config.yaml
n_layer: 13
d_model: 128
n_head: 2
n_kv_head: 2
head_dim: 64
d_mlp: 320
vocab_size: 5950
activation: "swiglu"
norm: "rmsnorm"
norm_place: "pre"
norm_eps: 1e-05
positions: "rope"
rope_base: 10000.0
rope_fraction: 1.0
qk_norm: false
attn_scale: 0.125
bias: "none"
tie_embeddings: false
parallel_block: false
init: "trunc"
init_std_qkv: 0.0506
init_std_o: 0.0628
init_std_up: 0.0724
init_std_down: 0.0724
optimizer: "soap_variant"
lr: 0.0101
weight_decay: 0.0
lr_head: 0.00822
grad_clip: 2.0
warmup_steps: 200
schedule: "wsd"
decay_fraction: 1.0
decay_shape: "linear"
final_lr_fraction: 0.0
batch_tokens: 65536
seq_len: 512
doc_mask: true
train_tokens: 140300000
steps: 2141
dataset: "wikipedia_en"
Each number is 128 + 32 x the weight over its row's rms, rounded and kept within 0 to 255. Layers, rows and columns count from 0. Numbers have three digits each. The size before them is the row's rms in percent of the matrix's.

# v: layer 2 attention value, 128x128, rms 0.0508, rows 23-63, columns 0-127
# o: layer 2 attention output (transposed), 128x128, rms 0.0627, rows 23-63, columns 0-127
# q: layer 2 attention query, 128x128, rms 0.0504, rows 64-75, columns 0-127
# k: layer 2 attention key, 128x128, rms 0.0504, rows 64-74, columns 0-127
v23 102:090122149108088098096121174149194101122113133144145143129127175158102132181197141143138144095130163154140106096129126115135080046121111115134181130159116133126102106102176133046099077108132098123166098160168147168084127120081080151121103111087104157042109190106102179107204129142105115111110107093119103099121103135129160150078166094096195173176067171114099149118145112139123106150128
o23 101:099135071116139195131130106098097159081153160143149125127131091114141144097131114128193149120124168094112088158137145079131150133072119144177112098161139135172055158136084136103110147087177148176126170084149115178150169125118186112198113038152111116158122145068152125133094160182120107201145132116106197147137077107157124164140171160099080136117122142144123109127117195122086159109087
v24 107:126083138104121142153112071102122130164137188102108145127150144169184139150124089089110103208127167166088125126137110135118085107152143177111125183166148136132182099133140198188137153127139137097107117131085132141141093112179159071158151112208108134083118123148087106150152150180177165166162114172148120157166198169166087170077132106100156155163101112178148161136106145103100061155116
o24 121:133088161118146139110121126126163134182085150177092112103181110108154128149108110144063113094155134097151108125155054216090185150147131123124089128124147075125123114109128134144078086106132130115128182121143083089140124186181127093171123173148136100086143159138180133121075138066112091124095110080156078117131141117132130087072185153149118104121078166154213075158092092110177144138121
v25 100:170131094134095101175133093101097111158101137147103143136136031094135176159079108092077124135185094163109200108152149162084140154144149117176142192165120152118118113139142098148148041126125138144189131132114140130152146095115176174152155108043115087149120114130169145108146070121206121139082146101152168142145116183156125110192143102157090156124174152124108153092140110115135161149158
o25 101:105113122162137136129168116126103159160127126098158181108126129196152114155108085138123147182120095096128154122097141171178066085178135187083106063065115114108158165070109147107186112084123097132161116155131089153135105173153160188115120107171141185051105101097090154125115158153054165148156096112129137120105104141107097112123123091143132069151166145102146098154210112114081118111097
v26 107:195164156088140143203103127103133138110117100118122146118157115104143180102154143094129109108144142147108133142202127111128093114122137102141200145170155105128056076113125107100077090087126220185120086113130084117111130142118182087159065129141058176124154126120168111167110137212159160157111153141120086098089106100147129120122168101181082106097104108164096173130104108134166099149121
o26 110:089102132175133129107133136224157167139138152135104156126111114131132086107123098174138094110123087121163105114090089118084118117075067127108114052039150143086163045140117130085125105099103137137188147090115127192160116126150177105130108091107155149124053116145118176128093183104137152125109069123153153166122140153089145167144135182143143173119185179099134144083137162131152158111145
v27 100:115144118186091155182082080159131081120161151132108133214123164149126118140117146116109129130109141119123164098056092145131146125207090136126107115153127159123091119197093146126121086095165119154083110164098167165093124145095087139135177077068093105113139176112135199068082143200142196128113131147134084156081145162138120107064109151121142111105154160184160124113112115107164134096134
o27 099:122074167129083066122170115092151171133090131173105091128123175136111118141114112182116195135126125133125105178178128118184119103175075128153163193092154105117136148204165114138195201142133137164120158081148163099114143127130127155095098108117175107140123158082149169118133139146070176111154130221123133137141144081180089142099157116087132131133142158151108101109148184093153123124067
v28 103:147164116145090135132095116121150101129076042180084101089123139138154123123119111120068151053121096097100138092100133121146118097106131135082181144170131138107218125124188099126113154041116126144132091153062190069160127126101136111127151136089194111214133125099118105135131182108105160135118100136127090100178089127176083115068141171138123084155139141158098155147135141134110122131103
o28 106:056100153059123131131150170173075122125107128123110123131105175118116064137122159127188132109091129121144088136128087128140152152154146156156104094076051140120172092140124120128172117155146148135103193097103090075108207097117124117114122131149091139092081088092130143142097108112115103185110094114149105204185172090078135160114099189126092109131105145083125137177119121047136161159150
v29 103:130102115092105144085174148080138134125104114142196119158078155125161152136145102151140109121154115115084111111172102174096168118143143128099141177120086096142111099074147154074196141168146143178141121196135157059108121119089160083108105174114087154124148151035108160148134074102153214079126153079116138180186122159108159099129186093145172105124124083126130130151119130161165101125121
o29 105:190093187130162151139113105141101135173128085097112129154100128102101124086100181077141112140149187104142141125125151062111159139079098125137094118119139144072130078131100113179135150102088136120106093079162121138141104166117133130162183065155099217180131084160140099152151144125136101144151081081115128150160132163138159224195098098128060067146142129155147110097156121099138109089117
v30 104:133142165075156145105134141173170142123086119118160139104153075058143143082075095116146093225116096125106154120111133214123132144164140135134171180134159124167147129125150142153098129175144157122130138067132170118133134139136065111100147145150099118163167095151080159107170071157148083119145072171156127090076112111151069144095124155168137110178113122165121119112141079070097182160076
o30 107:126117167161120125085140155151193123167148088082122130125176129116156141096216106117093089177129109104140130101153111112178132127141155096086088157154114103080103082141065153163103155068148110211096060182145116154160141116138148132179144148105132112112112186164155142147094155138116200083129171086150156169050126089127148089183103146133105121158109130150097135115129130129107147184169
v31 103:079115137152142122170148069124138157081084162085125146116184173126087081147167182152145191164080104053171117115139143104072086111156160200120148130080063092105168127080120098146172126098133148097109123150132167136117070181118135166188127171134128136066109085110076122132075122107145127153116105118136100139161094120136101116105162145096094199100124128091132142095123163134104178116132
o31 102:123172120138110185108099163117100164140181144148124082072176118094117138148103112103173127169130196087139092123172119186122111114096113104148151102169143070198122133133153096145144126139070144150036095125109062140145112144107158131076118142095086129090158081046120158117148110093130065132118167137129100125121117070159147107096160204136128126116187168142113112122121161110097161098170
v32 089:123125107089139084100154102104105169117094176160208126134148126149152135100123101173097086116157106144140147100120151122226098162152155113062083149089104097130129164152112118130197127143192172126123103105165111144163235157130096118135138124151141150200132116107151149108168178062106166115092148128100093096109088156160109132119108119167115168162135125153165116176089089117158165079108
o32 092:174140148156118142083109099113117137142158117088070172135120200061101139103092121109082111130108137108148194119099095183197138165124146113129111171131153144121204119152092197115147123149117161121144138204155151118122133097114117122113179070135176105103130122140113102139101075102143122173186123156110120123141164108062084118085149156107058110126140074148128127093160208118083140169150
v33 098:093154113142173144142117092173026125119137151125170099182086070106139108136115065091090086095160166114138123102133124125150127113093166089109127164071093107139136104130108170091198147125155110086189148188140135145141104112131121123104119128118202147109090119199121112169113175149149132138153184158106127109134195134166067138150124091129116116128160105067095152124148042105109105139162
o33 102:101107217119093067133078070100153144146137190113122121127128143104159114091120145221066149105166133113193208191100153158114143157108116102108148135121095169116102143132115127118193098194109097090137152121126118103101115122150077147210131111179131088096165119136123103126133149128147160136135094133117098123133144173097149132146152114140126104122134110116172077164159168105130062076182
v34 100:100130179101158124126065160143121128242082111086159146114101127110166161149144134127090139135125113128189121127134177095134088083175157133203151108138133113167131128184105116120142134088138171126129147188116158127138093128138092127141149110092150097145116109128144115139046177128093125093110172106125133169014177105111148121123076124099188094105110090141160156100118179115131159123184
o34 096:162147101143097144085141122099105108105134161198091093151190114127078164097148063123104145108175037136107128120116179164116130103120115115124133195077109178149124100139169129137156137162049130093089135140163132150156082132113052134176123102094115154120098176105085129186163138070122100137131160097101151175056073165190121144137143119107156166111146155128122132125092144092142165141121
v35 102:157136170146155163157100116149086116134161099099064135118097090134141098151128130116119114130107111096085074158113135188118135119108137161229179148138158127186156163141070161094125113059100130075075151173114131074143117110141079121114122106165061128159155174145115107083149098166198165170130143146155164182135156152104167141085105128147130136192075138105131142124166098067141111139089
o35 102:086133159132123091174110139163204161140059168084128099131187120115173126098139171112123168138128077115102131137114129144139112086123126143121113093114113048113084110156160104166149146152082143091166108117139141146174084162150139134144107062135094108111164135119108099127064120147142125057079128065146129173089161154124103113162121092148131188175098161160093062177091095093156107180080
v36 097:126198168086126114129126121145144134097172142127109112136179084078101108143150126151191056123093164147154142136153115114157100159078141161070095175173192127174088177113153127134163156144165143109165197102096085123116052181150125131124089132092143158092110135204166133154146101151128128117130072149121135153135103140188118142155122107105084095165127106162147076092150123107160079174074
o36 095:146081171160166094097160129164182096110093134135128144076145142126154156148108086120095095159165167172134124137108047130084113149114097106210133100186111137180102123140071116140064112121121097158137102209120148086087114111122119110120111108141184113074110141146185116130065182094155118110164146172097153043085103128111153111108084113134123081154120134133088136171166140117114085145146
v37 094:106141114117111136114089155150088115127139176109134120143101120107142132163116134098117169051145101179163132125124145164118167116166180157123133175136101120148141092081170116070159153085130161167178131077042099170133188089172109162135130068132158120180120140138087119114127138165170162133131163191131121202153078085125118178085150130103114110093079136163072080140196145102181122148125
o37 095:106125150131182077156150077104149184119106133132124108104170127135157027119090075108094141108142113128144095055119078136132079162168130158173119101127129124101107139138093086132093129094164103084130232121124171093131122096167134131086125113144127115081163135127150149141131143113131126208138144132176094151076083075188144099164076141121109114126167100082131124124128099112099216134149
v38 094:096117121137121105113121097158136131136133085195193140138117144087137206111096133165122142129171133108125112160150100108129143106071125124142143137153136150111147110071126130129174094117118150096148156145133154143058146052137108137155148098178081075116041073146152075089127144083120099216119150132160117101136069156133061143126207156143091129106129161096129183122123165138121198082131
o38 088:101135110130117176126110121163068102128191141084131108072188175149137115154135112098134138158113134087143115061191155181114118129187140139124160105145062101077161121127147122118156121092067080077158091096080102087136136182108140134121114129130168122160102144082131087142158159159170136121104086102085086164141115112057113181145181130124079160097150130100137121163140216143115140094171
v39 100:182182145123140082114130089080090161140095176118057187108191122146155111089135059186089129143101146149172149162111124159098116108134103166118089100134080115130175090101164102135110134133101134152125139136074127113127133116095175114140111117087135145096141090102085106154134180123145166089070140137159155101134117154077179194108171144128149106120156073098068119072126138206076134152159
o39 098:118111121089124131119116106123107123130138108139139118050154140141133156134126049125071142115150132116135099185120146178089095169135138201077135129060115125108136155144149082108083104121121129192138118148125088188158115197122108094123176192131094171099091151168104144171088129121140089199106131122185137160178152132117146162065126174079098166125104157056161126099123119079111166091152
v40 099:145097085107097136144128176129140161149060152088105120139134087125101061148163124111207161111185101077088157124138116165145092092133140130113163093137202198107117052128108138120131095133174111163161131122164154095094146152123135101154093178092172118069154103206094078154124162156135108082215129106155156097145178139169183107134118111146144151120108146105166122120121155123102125111112
o40 095:073112098091109149157160130120161140120112120157154166136075105138126123131106095146124122066142123113135147083098156101185140107145106136102156084140188161128098078156134082112101073149139156220144142174169067150126140125117134132154080155172119146131130121085160124119089151163082019088109171193151089106054068153129173111139155104203167149115120101116124143095112141122147135120107
v41 090:124107147091149097145170064153168091117110084097167122157100200142155147140118131047075177104148151094118127101107151096126078096088081122088091130132147094151187103140126134125116113087107090149139067157128104089183081144133205152098131118167134115158138120113109068160084095119151194154107100137082186115169107114130073104162109153115114151186107143173128203112125156122102134144119
o41 097:131127168131118176148119153152112128104101148155098100127086080144146093143082154159141162117125072151185084163128100139137189165099090117073106093127123126172155140120158166201138113041104190059062126053100124113175135129149096090162114164104109107126132088125143152089174118148139111192141166150142171155124122142115105137159111181150155079136114164137142149144196118088167090175120
v42 096:143180137131156149134121121135175163161129140140135179175067134145118042141104119150174116151155160117105162050130150078202148139133091130104133067144072105165194077180069144134115173141158149123082128127151111094131117141170109112117110178117173100131162080129147146120099105105179093110130105115159204140143111125156172178132137149126076127119049146120091134110057108116140131127156
o42 097:106138096088140154135092128126181143099132137146107107148111149112077207138134115125019118135135109143159133131135141066134161097116125128099194123178117121127081133126178082154074197124097138141099093151109158159164081055151092082097143154116168160116137113079099138152144076161118102134089120143146167170087163137091135176212098100170093142123095087078115111144143117120072125141107
v43 097:114104194137067092124096084122167142133101136142207160172162099148106110141088074102094160183115163187134149068120097133118087089143116106082163119125151149108199125160121111176149112147112172157128123186255152145111145115091126124151167106102163128112149155117168119089111103166113153154136093174160157143145182116090152160131122170120075158174142132176147118143122102129149131130152
o43 100:061118152117129104072146126129085146110100174102094133134152146144166110080079104145147173113141110093123147158145168127181174091149130110116112194140179108106115145147133072093132109137104105207141113154114103100192217109106120106133154157137185189138123172115112145165108184115082109173080132155115152174194111100149120082179160180153128104111080136139159147134139182114092081148121
v44 092:137051117149138094202129107094143078173099109107128152121139093115085134081166020153117167155139138161097111119071162093111148103112129173120137125156143120177107129141128121098164106108109143068114136185115067142111165164108127123149069117133137173127137132103128149156103147143137133174145174087123124092176130104132209177127133063130159140108098117193164092171166074116175125098092
o44 099:083127085143083158133124118170148144115139156118143108096164183183168092170135139130077134123169101132112195179142159103126094117100079161128120055064177090150126057108118127147109121146090150119176119159156130146209141183094125117119155083165091111145081114123147119105097154108132086184152081102098191077100119164108113094170130125097095162136110155122115090048106098121152138160133
v45 099:144115102112139145100193141099168129079148172060134132180151125160093136143103226150113080123127111151139091120074117077090109107135107062127127173099140112132129115098112123109123105122058196157145054111194119123087113119174143184129069102128144146170187100109177142141130128103127178123137087112149135132120155063119085137166152164129104127144113086099115125133087152083141156122200
o45 100:140144129117232098156083153125153114129137140128127176128130095109151132146121161139151120178170180140146134067088166139145088106155112106153120146182155162126106143130162137116159110093158132143118105078147172125163176159206160126169184124046134181129132125164075142113159121087125140168131107244138168181107132116128099098165160195110086112133188140126140154100113152145133163146123
v46 107:138138212166145122096155152136122114102107127166116139153144175186164157130113122089139132161121129152137101121135074162147163149129102124133208167143094189095154103165124104130097127154154096199151141189105143098117111060072132167159060166152111117084106119163094054090110121125142132079109135158181150097129094086122125169136107166109138170195094118092069081179148113145132160103121
o46 109:119161122140187201074080101151159177106128140152169120062141122096160096127143121109113112105094137163119021105155186110159145160184110155083127083136110126123132135167132118115093109130110135161101108110138119185118194087085088116141118155161132125189133137151130101195166174133105134169125135109163092184142077083171185132171106112101150153140086132130062118118125110103102078134108
v47 099:084130100146066093100115103097175139145153120161163105135135117140128135084145074163123171134103139167115058158115095149179152124084123131158141146186076133174115097118085136060167108186095161130207137109100167121116158160169061173112114164100095158124151114116162164129112195164133143172104142169162166168098118097104161079114114143094133099171134051164116155117133145103114186146115
o47 101:114094059116194148109072128128129104176122132134127115135206156095094133101122135109125152156228137148171113112204158086124122104082114180205071155136094143109142084176118135165143132143095119109149120174149184121129121147088112154138133099160131129150080083132060064162136120173131158176130185135106116179126097070116093151167120127141114146145089126146106137147113165091164161124150
v48 099:114151120137133066088106074122171111134136098084101059078104095100125136142089115148133085129102136169092063135137143133151098159138138172047129192116123172105122132118111105109191168136168196130132092113175091140112112189140104179130079132127110117130055139151124089116072140120150120101142125156159127139166168122057184177156093104118215108095144164108120134153126137075149105133133
o48 102:142168104143190110149144099124106113060123099118066133119141086151091090097141128126146158125140133149142197108155096107081161144136103126141147102143115125149149112148111065132111115161100098187185118146158167103114160209153107117131115133147121105125108102111203169144130099063105085132110113137134107151107159161156120095193141158117133123084173072111191118073104167067069114218163
v49 111:104141164143057146131094168156120184074187119130152153088105169109144160082150113145131109166112129150144176113160149129143072127130176140122098128098090144120207106074073124158170104100127122097106141119152139063134179126143161111130104194095091178164134161199103097135118123146106108126156128129071121059106122109058096107068088143146098120140129148085116119160046153135151147126092
o49 114:088190084135130117119103174127095130134089158095101211147098174122120086075140185158120120111132124085133146182121111199128182097124163048105193138128075098179168121123151116130107133097122136093140112196088125106148123088113122137165163114093114112117149114121149098181103142052135126041154155154130092146166123110147136179102130170086097130126085112118132093147135097112135170148185
v50 087:125143123090110140101091133129139118130103096136202151149099161100099088171154159104109030097120090085154108147201125125167096130117120088083104152132139146050143142121164046106125153135113127098149147170128139143154192113098100185123132110128177135205098128194187102124186148159189113112100163147088107096118124138102165102127176168125156106106160101179121083111146136107119138116089
o50 088:102145181158130108122105107109092150163117128060122082070113112140112086072125111083208146151140089122051164144068145119147141106117087119087118122160086147091165132149079121086145206116169080109127155120082126138117098104079123121118180123132152165110130108165144120135119118198150141143144087201123179175108084094123128144101124136101106182131155067111148151127119164071119058127148
v51 085:154129199161121152132159107185167154110125137136116147113151107137140160099134157124134105096142084100107066122125101128148087114086131140067134163188136142098107124126046156092117180164127089155162143126084081134122086159088126094097108109115072100095163124157135067147129098070131124144156122104116091141106101101093157154073116120154146101135189086070193101038092152156139201097121
o51 094:135189117150148142137181139162176147093134076119094149099060130094164154105121157144128111128109128149123101109193122142105168139132116135177158126167120126109174080195164182168130059104047090156084150116112151103082127144068133118080129138070113125122077108136144105131122164131208108061149131139132158127154067190131100111136145099107119160090152203100087125148128171125124094114108
v52 097:132147164127133124158125185119058135120087145120120146194145116171107157214106108149124122191158170151121102101176109100125102171175128151104146178153151142077112120186108130166140115114124115111159126165094191175118078167114120094153170092126129126065144105112183172172122093085136143181157113177141096113114112134140114100044113162121135065131154167077139150153099112091113153194139
o52 091:112059144173101151110155115099104175215168133132164088108125131112107186143130135145088127131131127148154150144182127126138086074140132094113118169149104147180150121086153157127137128174128097131100164083114062085120134148112126160190128163118147120101091175153103154152062177103071173056118154148148147160196116106150096102131180107108108105140123113161185109115162183112068077159100
v53 093:147152084151110170178111175130154056110148090129123146054143073113115126114116169175079093104141141188167103132138067073119136117157114141131175097134115166123150163136140156110150118121110125111137111101165095130159096144122087156157162114138186088068149110216088080075126153122147175113150090199106081161157143101088106143113153125108114055089134120160180162100127125093163097156122
o53 098:089130135123136114127168166103114197153135131161115118143105120133166155142108175158167091160134122050137112156136140158114092126101126077167075091173147118103145182105145124134127143157069080182211146113113126131131125132109123086106124133086121138065043195096151170127126172091089158161137152161174114124111112116121111103167094142064126130181122118055136210122070112156110146153114
v54 103:153099103135122100120150134106138158137181137114070165147130120109150037142096179107121148133121138112151114143105195168107081098090092123130217075179125151129100107126132092175155144103142126166144172138071136192121155140108120114104112192104110130145101122151140147054094163165166094152134102154152162219167075140169204103138097105156090122129150132152168161130117113148152132184112
o54 118:054124103074159112124127163179108152101067142101089177086185151172108149159145140064197115136111107140127123079114089083135145147117126144131125112122191101138124112140102097098131176165061092122123166117095152043106133130108102149081101174158147161100144107112107161161112138211133066108136138114106141074122108126146115124083136081171149152123150189127117123078124135109056134095151
v55 100:110117097138118185170091107145135128169181104070102119106132133087105097130128132126110136117120109129104086131142070173120157082149055099070093109113121132140124154146094120142074179175122145123204138157152115158112177138140195138020144124144149053116138156106186093191127122095130101091184140117138114112172137127174158162112156139121139078116097158082144072105114142130161131189113
o55 101:143129091057085097188102117137170096123155082177132153164148103175169113105115132114101146130161146134141138137114121044133110124150115143117140104106132134095141121132110155117149094122125044145092134100040133105116046097121087077093114180077122140182131107094155168103159167157161120098126102155153151137156153208185065118151159098129087177157089117125159099156128077127115085147110
v56 099:119153141113104077160165137202109147108142153107103165121107077156142158108126081158107128129122080117169152142122126154080126152150109082161095141098127124090107094174151133183180098154111082078121125108173167126064088126051163134128132121121162158099116125147118050107178221080097109183095096112156142078083157080117157100163120158101097155161180120073142101170130106120134105135118
o56 102:131103136119091148135142147086112153078168134077169151064111185135180096138090143102091149141129146047146160165079184147170112111096137071061127139091107157120130152079108136065154081141095093192140108105098049143151175131130118102157153121130125069100128167122121138156121113139094192076122178161061093163129129157112103141084138082100145125144093127129145132086131083147147144104108
v57 101:092074155129095117079118130119151092195196126076092154124155169097162148179137178136094073151110179095132087101138123124152170108170101091109137125164087111094156074191107095197135148217151164132122124101104155150067170087140163122122161108117143097103120117140094118159189125110125192152124178140116131166135157150162130124133130134104104109155153149163121105143076146086104108192172
o57 102:129098165108132152138140148095173162153151085161108150096176150159096107166115120125115129112176198147132084151096084157201155076145157121150128146145138131142199215133129157079110085120115125180105162080083145072115077090159090101138113155136116167153122113134174147169185118141137134101105099189164156114055144147183072116114168103138091092094103144147147139092102100073127110128121
v58 108:145135127166107038083136125082064102132110109132139128138127103135121148074118080149066113119156115124170179126140141213089109093117155189114136173180152135106127101139089107132114104137149127121087129120134105114135124134127092121104098099076214188120184134093061148130138110202098072146107093138077138128093096063129085120139169100140123144060141129148112151134137173131102107064120
o58 114:085122106179096201150181133125088132125130109124199135150104121142113104164149101164093160113141111141118167156154165122168164114159136119085132141116120173095163125101122089100116136111122137133220138133130121114110205129115162154112063168132115096086165149195166151114106133119139178161110145069154149142112157092140173155082097218151088086116182194128105158080157124126103184117161
v59 101:144195153211095060095107169093150088116115142085199108115112080147155133156149112132160125153149156172147192112130116219078123135181174155096079123124140116116159165110155089107104146129165128157099079140134162133158168093131100096138115127082112199143106107150151107119138087133112162114111125119116125186108126120103119171117121109088124067052126104143137086119139176182067098122129
o59 105:134100144174118073122175058120098155098119139114177135164137108127088116056085092136129148061094135152112112161156157131115130108156182092132186115112150171145106148131093060095138139138157137115134114160147087141085123121140185107128099104122171185107142207139167167126101143101081138193123149093187087101122128111197119124139093183104122135132187052084115168091128130094156151138122
v60 095:110165110116101081172131169158108177105060106127151151169139128117089180143086135127168169131083151131161179125074154113070131109134153116148080089079143096164167158151134123060133157103147128119118178103118129156170133108118153107087157096162144115084199139086164157065129108081097189138201111114142159179068180118129179138142144121125103092127149161167191123147173144099120110114130
o60 101:121088170153090117122178080059135145164134180135110148182104152172112181096061129151160171137131132121130081131049169139104101123101172084155162172107153143125099140129157058157114097173133113168097090105076130137136116127098135109170183121114098130102084191133121178095119116146129117192123153106122117099182097128060068090075138139129123114111153101105093121081135131162104159182120
v61 105:133105131121127182108120134117135130176164145131112100124146117096138175131105112088179186162124072157132158099110121144146100061097096104068199155148160137042087167117101133132128113116168131134108127105107137195163053097139160155178138143157130141137138137056106155156140169207119135131135151072147151114126149115171111145221098135155148140131089056133093115086143150171134144115184
o61 106:114130162148150198074102119118113092094151130185148122122175122128144125098154114154120124149063103177126148092116124091095191132149091179141143111110142144130101125155066194127158074116137117059115141147172111150106129149141167127105090161125156144193167089127134060120148101105112089110113121114073149143135115111147196139102156135162126164133138227142100177164097068162103127073190
v62 104:177099136138190154151173131110104139142178117136116167097145060163157159143100128084109128167080153147070069110142133125167162092154115177139178115195114107104111117141113167121081075132120152160065130138070069168155109123146134130130176096117108099163143082113123109122187154111065125132143078121118115074154153118139072149040173108157149118116159115151136143152199128149102112088099
o62 105:143094125093070180143109112135143138148076104110107126151092151123112130128219141149093123130066140136159122125076144127114074165211133124172078142119182125112128117099129189087151072103162120115174171098165192145116147148125193060117132191126102159116070174131145152121103108144114165128132147047162173180161112153081102117172124128107143164103107159161140128121125146099128146126078
v63 101:098117052210113124132043151121109126184185119106109129105168053067118157091140168092132188099116175127111133157125128041097154099127115143164148147132133113105094123074136136171128129132127161154140153092136162172119127191108150155134097116139102123114141139055131043114142137099174127139153169198104107127110098129120179120144127094098126183177120108114066128117147095131113110122125
o63 106:114177146119169146090097112095146123177194105114151197146176135125087083111171119113158086192133146133118101085166112145126068160101181160117135075078083108135128117108048069054139074086124117106190143126092158070173089135143155131082098115141132119121139088087150124128116115145145105150121137097109159093157148114134097083157103149112160105103102135135163131162100111211167140101108
q64 118:085121126118093172108165119153117107100169073103129096136111111123170080141141113056101100094136097118141071138124073063159126077128100074154154146171144108114154158066086131167093138109138104151083132178163107097181111035095120110102096131163124112139130160106142101135111149118080202108102128096136123161158087104118083188177129177070135061145131139098116167137142162164150157108127
k64 107:131130073156141121082096157070121195123155128138078165119136180097111194127108165076137134085124087152133122123102151113125157181130133168095125131146165112176079088175134119122116157060131082092116119089089154100138087177099141134129140132189096156111087099154131131134135138112147113145135152102173157014082157187192143142201141076090118136072108159126107144132134149131143099133104
q65 109:144083163163147098190112189124099197157058171097124101171111176134185136140109149057123134138078069181095076163106147130126112150136141141159101100099070148116190116117170114130110155141121164154123147162121110096157148137106132086155143073149138123083111114131079150134157096101102140156175124109145133097114160125153142103094093119051165175080112164082197090138109127135119076099100
k65 103:132090087144064121213136126136119033145120136092178175095107088133121105132109107183116062186092169124141123093159111151133148192151074117112078130132156124123070106068124149120154094121125184113130130180141047149122158130122148111086124150107206101163090166094137149088106119093136096131136158152098127104109160101071128133149150151131133183157145124148160105153098171107120164153098
q66 103:052155106116134214121133114131131134087110142123149147161127127139149114196141145128172123158185099117125192065098086133155116100057204125114123133104142084155094144102082156146164083103144076123107114123112153164148124125095125152153105150179134106136100120122183175123137135119141094039168100144145120144161149097177097169121104162147127127073153095093092207185114132180145155162116
k66 086:106083108169141098100143100089107184117139141146161154069125121181134173114162107130121129146124108136107192140111101127103157120114119183178119122124120217187123063085097092108120154174111149138114150146169138166096094121108105122125072043115129164120043138128170070156164130184149111126112152123127169126159093142112105139156196060157152130097163161147178075152102173124153138126131
q67 087:178106157148122132159126109086168094133132126153154082092163146149128064084138148152126093165155110141146166141101190123092152176146165148116101179098132083110065171246126097121123084122089113141162094083135094108140164145081111085131149133126126158101074087131144131129186146135186113160139089167144102079144134075148109097051129135108115153121105109129167135132056114061119117127111
k67 090:184155112123121096129118086164132105057120214169109116178122133147132104120112094191197116092103174093120160143163101103144140142202191109180124112172116147157176143104110149107141114127183151120107143133196169114138102076168151110153161149099135128158185170196108090097139096125123153086122106126091181165152110151091119148153146144129125153117109116172152092143154051092111113105171
q68 102:128107104082147143115092121167115038117138154143133163096138093136112173160155102130128130163172105058133111082109105099145148129069106111102177090109119169106120071132120090094152100121208119140186155082079130138136140133091132139129126172013102100120138101167142116144177180138111173133099089141109187111120173141168129124128102083139097124066101142168164072112171096092143120140133
k68 101:180094150177142191130129125136070162130169138140136155130130157089135152086179100102144115143146122161145197076103169113162097091172136198176069145127087156127124095167128165123072138116139081154158076177139109138141186125147128092130118110158102181118055066136117117180138111156064126119154147151130109151112109093154131090147140186158126156135132126159147165069115168199118118175150
q69 088:050115129151173183148119136130120095038125131104109154078164124121148116118148155168159145122097079106177146185111113125133097122076135129167130146127137143122087137068043143117154109113179059114103137128153108132154159111048151128157115115146112066170158174121150123116117102188094099101092183104112138123151172149112099204095095168153124110115110099106109133153186163162151167150167
k69 097:101149166142132105095176149072141162143173102110131153086157120119120130134165133185136114118075157112069102145103106076116110173119073126107168106158139144169165066156143151158128129188105166119131102104112108097108106149113135118131105104112178173159059128105139056168162207066139097164102165102155186180170130127120130152123175095095138145107204160132067115099081124080129148107125
q70 111:143119161127120113135157135147144083078198129083089183135123147072165100118173138123104046094104174114161104132123044142185106139170089168092133133168130153107170122129142089118118187122159114156132086154179135139148159095112115167105084132108115108135087107073105131156160140101121118148155155163069067135124135139110087093125205087138108150200080172111100171104080152148160145135129
k70 096:137128098146061162155179131041063097146108104075098133153151125144069127140133117138123161157156090184118088107183117120129121138117111160094120116150047156112137112198105151099105119143119126135091120152103119146135110188097153101132085165120129158126214170120132175084084131130129106115068047085153101063168165147178167108130121119108164068109120130104170119114127120121098122127089
q71 106:099057142168132149077131128120158164133087081120144140095120139120165124105084130131147098102050135146111037177106111110155106121103127090104065134182176149145154163161094118116102151117092098087166146131209093070148184088099182116152137071159101128147160141126099098149141123149140166125138131074151138090117108137084165113093072191132150154075097129097155094163154092125119128156167
k71 110:096105133059159158115127147082122117141138133102110165103080169132140128163121156101151129155173070066102104092121176125123122181095105094158144094117183165164115100160096109108162095114086173047174074140130112112075110151118062109094083173085133090074180152109114090110184080127124118131115132133100169135141106134175082170145126085072154152131167110168094139078112129114136138072153
q72 097:136120168124136116078107172137135124191173184189154068113116108134148158136112151145144118131119140218098132111158117109066176124166113158120087106147150097118142151152117121150080101154106125119179134083111197147143182115121199127083120063210100092134106106160098098132166096128141138163143098075162124147094125162181156147149172162140062100200133125128139114108087107108145107174125
k72 099:091159132092116122163104078194181117154137167122106126140125149210125112166093113151165140214110147112179116065112161157164153078081123046159156127107151139099154100117103204169117098127109182165113120177135140132152128116107125183125115150159194112108133066119072138141148175085145126080139132165104160104114100136083140137186097147142129157135112125072172117121175141136122166113146
q73 099:153092114143131065090068136141113113100077132147129164125120130116142134136148096129115081128070185142141118107090091171151151154160134111104073133161126176138104085168215113095125146156160170158175103113122129179083064186118150115058121105115143194162126129112165194060135074127139121159147115162093141093111172150137053117149134072100110077147128106103121130125089134115095087112164
k73 104:145114090094099162168119128153091071147086143089152098048119129122166109113078178120135070163102114113179158128164118134103170124117128165151184090169097178092087161158143143127117176060139122140146124202128162140108152107132141159099149161126158088097154155146091152118159118109183091092140138136166044100196176133117082094083103143140112163160152168165138129113113092132175167103098
q74 100:079145111097175126092117209153130049095098129171171074140097112150161170118185123178133100078116130104154116108151127177147091173160125107150102087129090115150135093117056087144089149150144180148081116148099109141195114073122095085142120133161159156116175116133141128098125111115155149118106094106208069106196108103166153132150155149162130123186079157134160132112142154110105161115092
k74 106:142088124088091154150101094172141123057136104140134119193105116155170146090080105103021197148139172173125116137094184103100113167119148069178143155028130117132173111149151104098101125111118068145157108104132155090080122127090102147072123120109097100136106115124093164134134126125144152145099108096142129112180126087065171127159096118120168085081085159124120079135119139128127167136115
q75 086:132182197099143138114102152181108105128148116090203139113133116116165118168140119127144095152153107130146172092135124123152142145152147092123101118117091124100143176124086117117125197147145127123149101160115148088081124139070088176092114163155086118102108112158145100077085073203050099124172142169163190134100157144093155125158081179058110092115144116083087176154085116146087078103143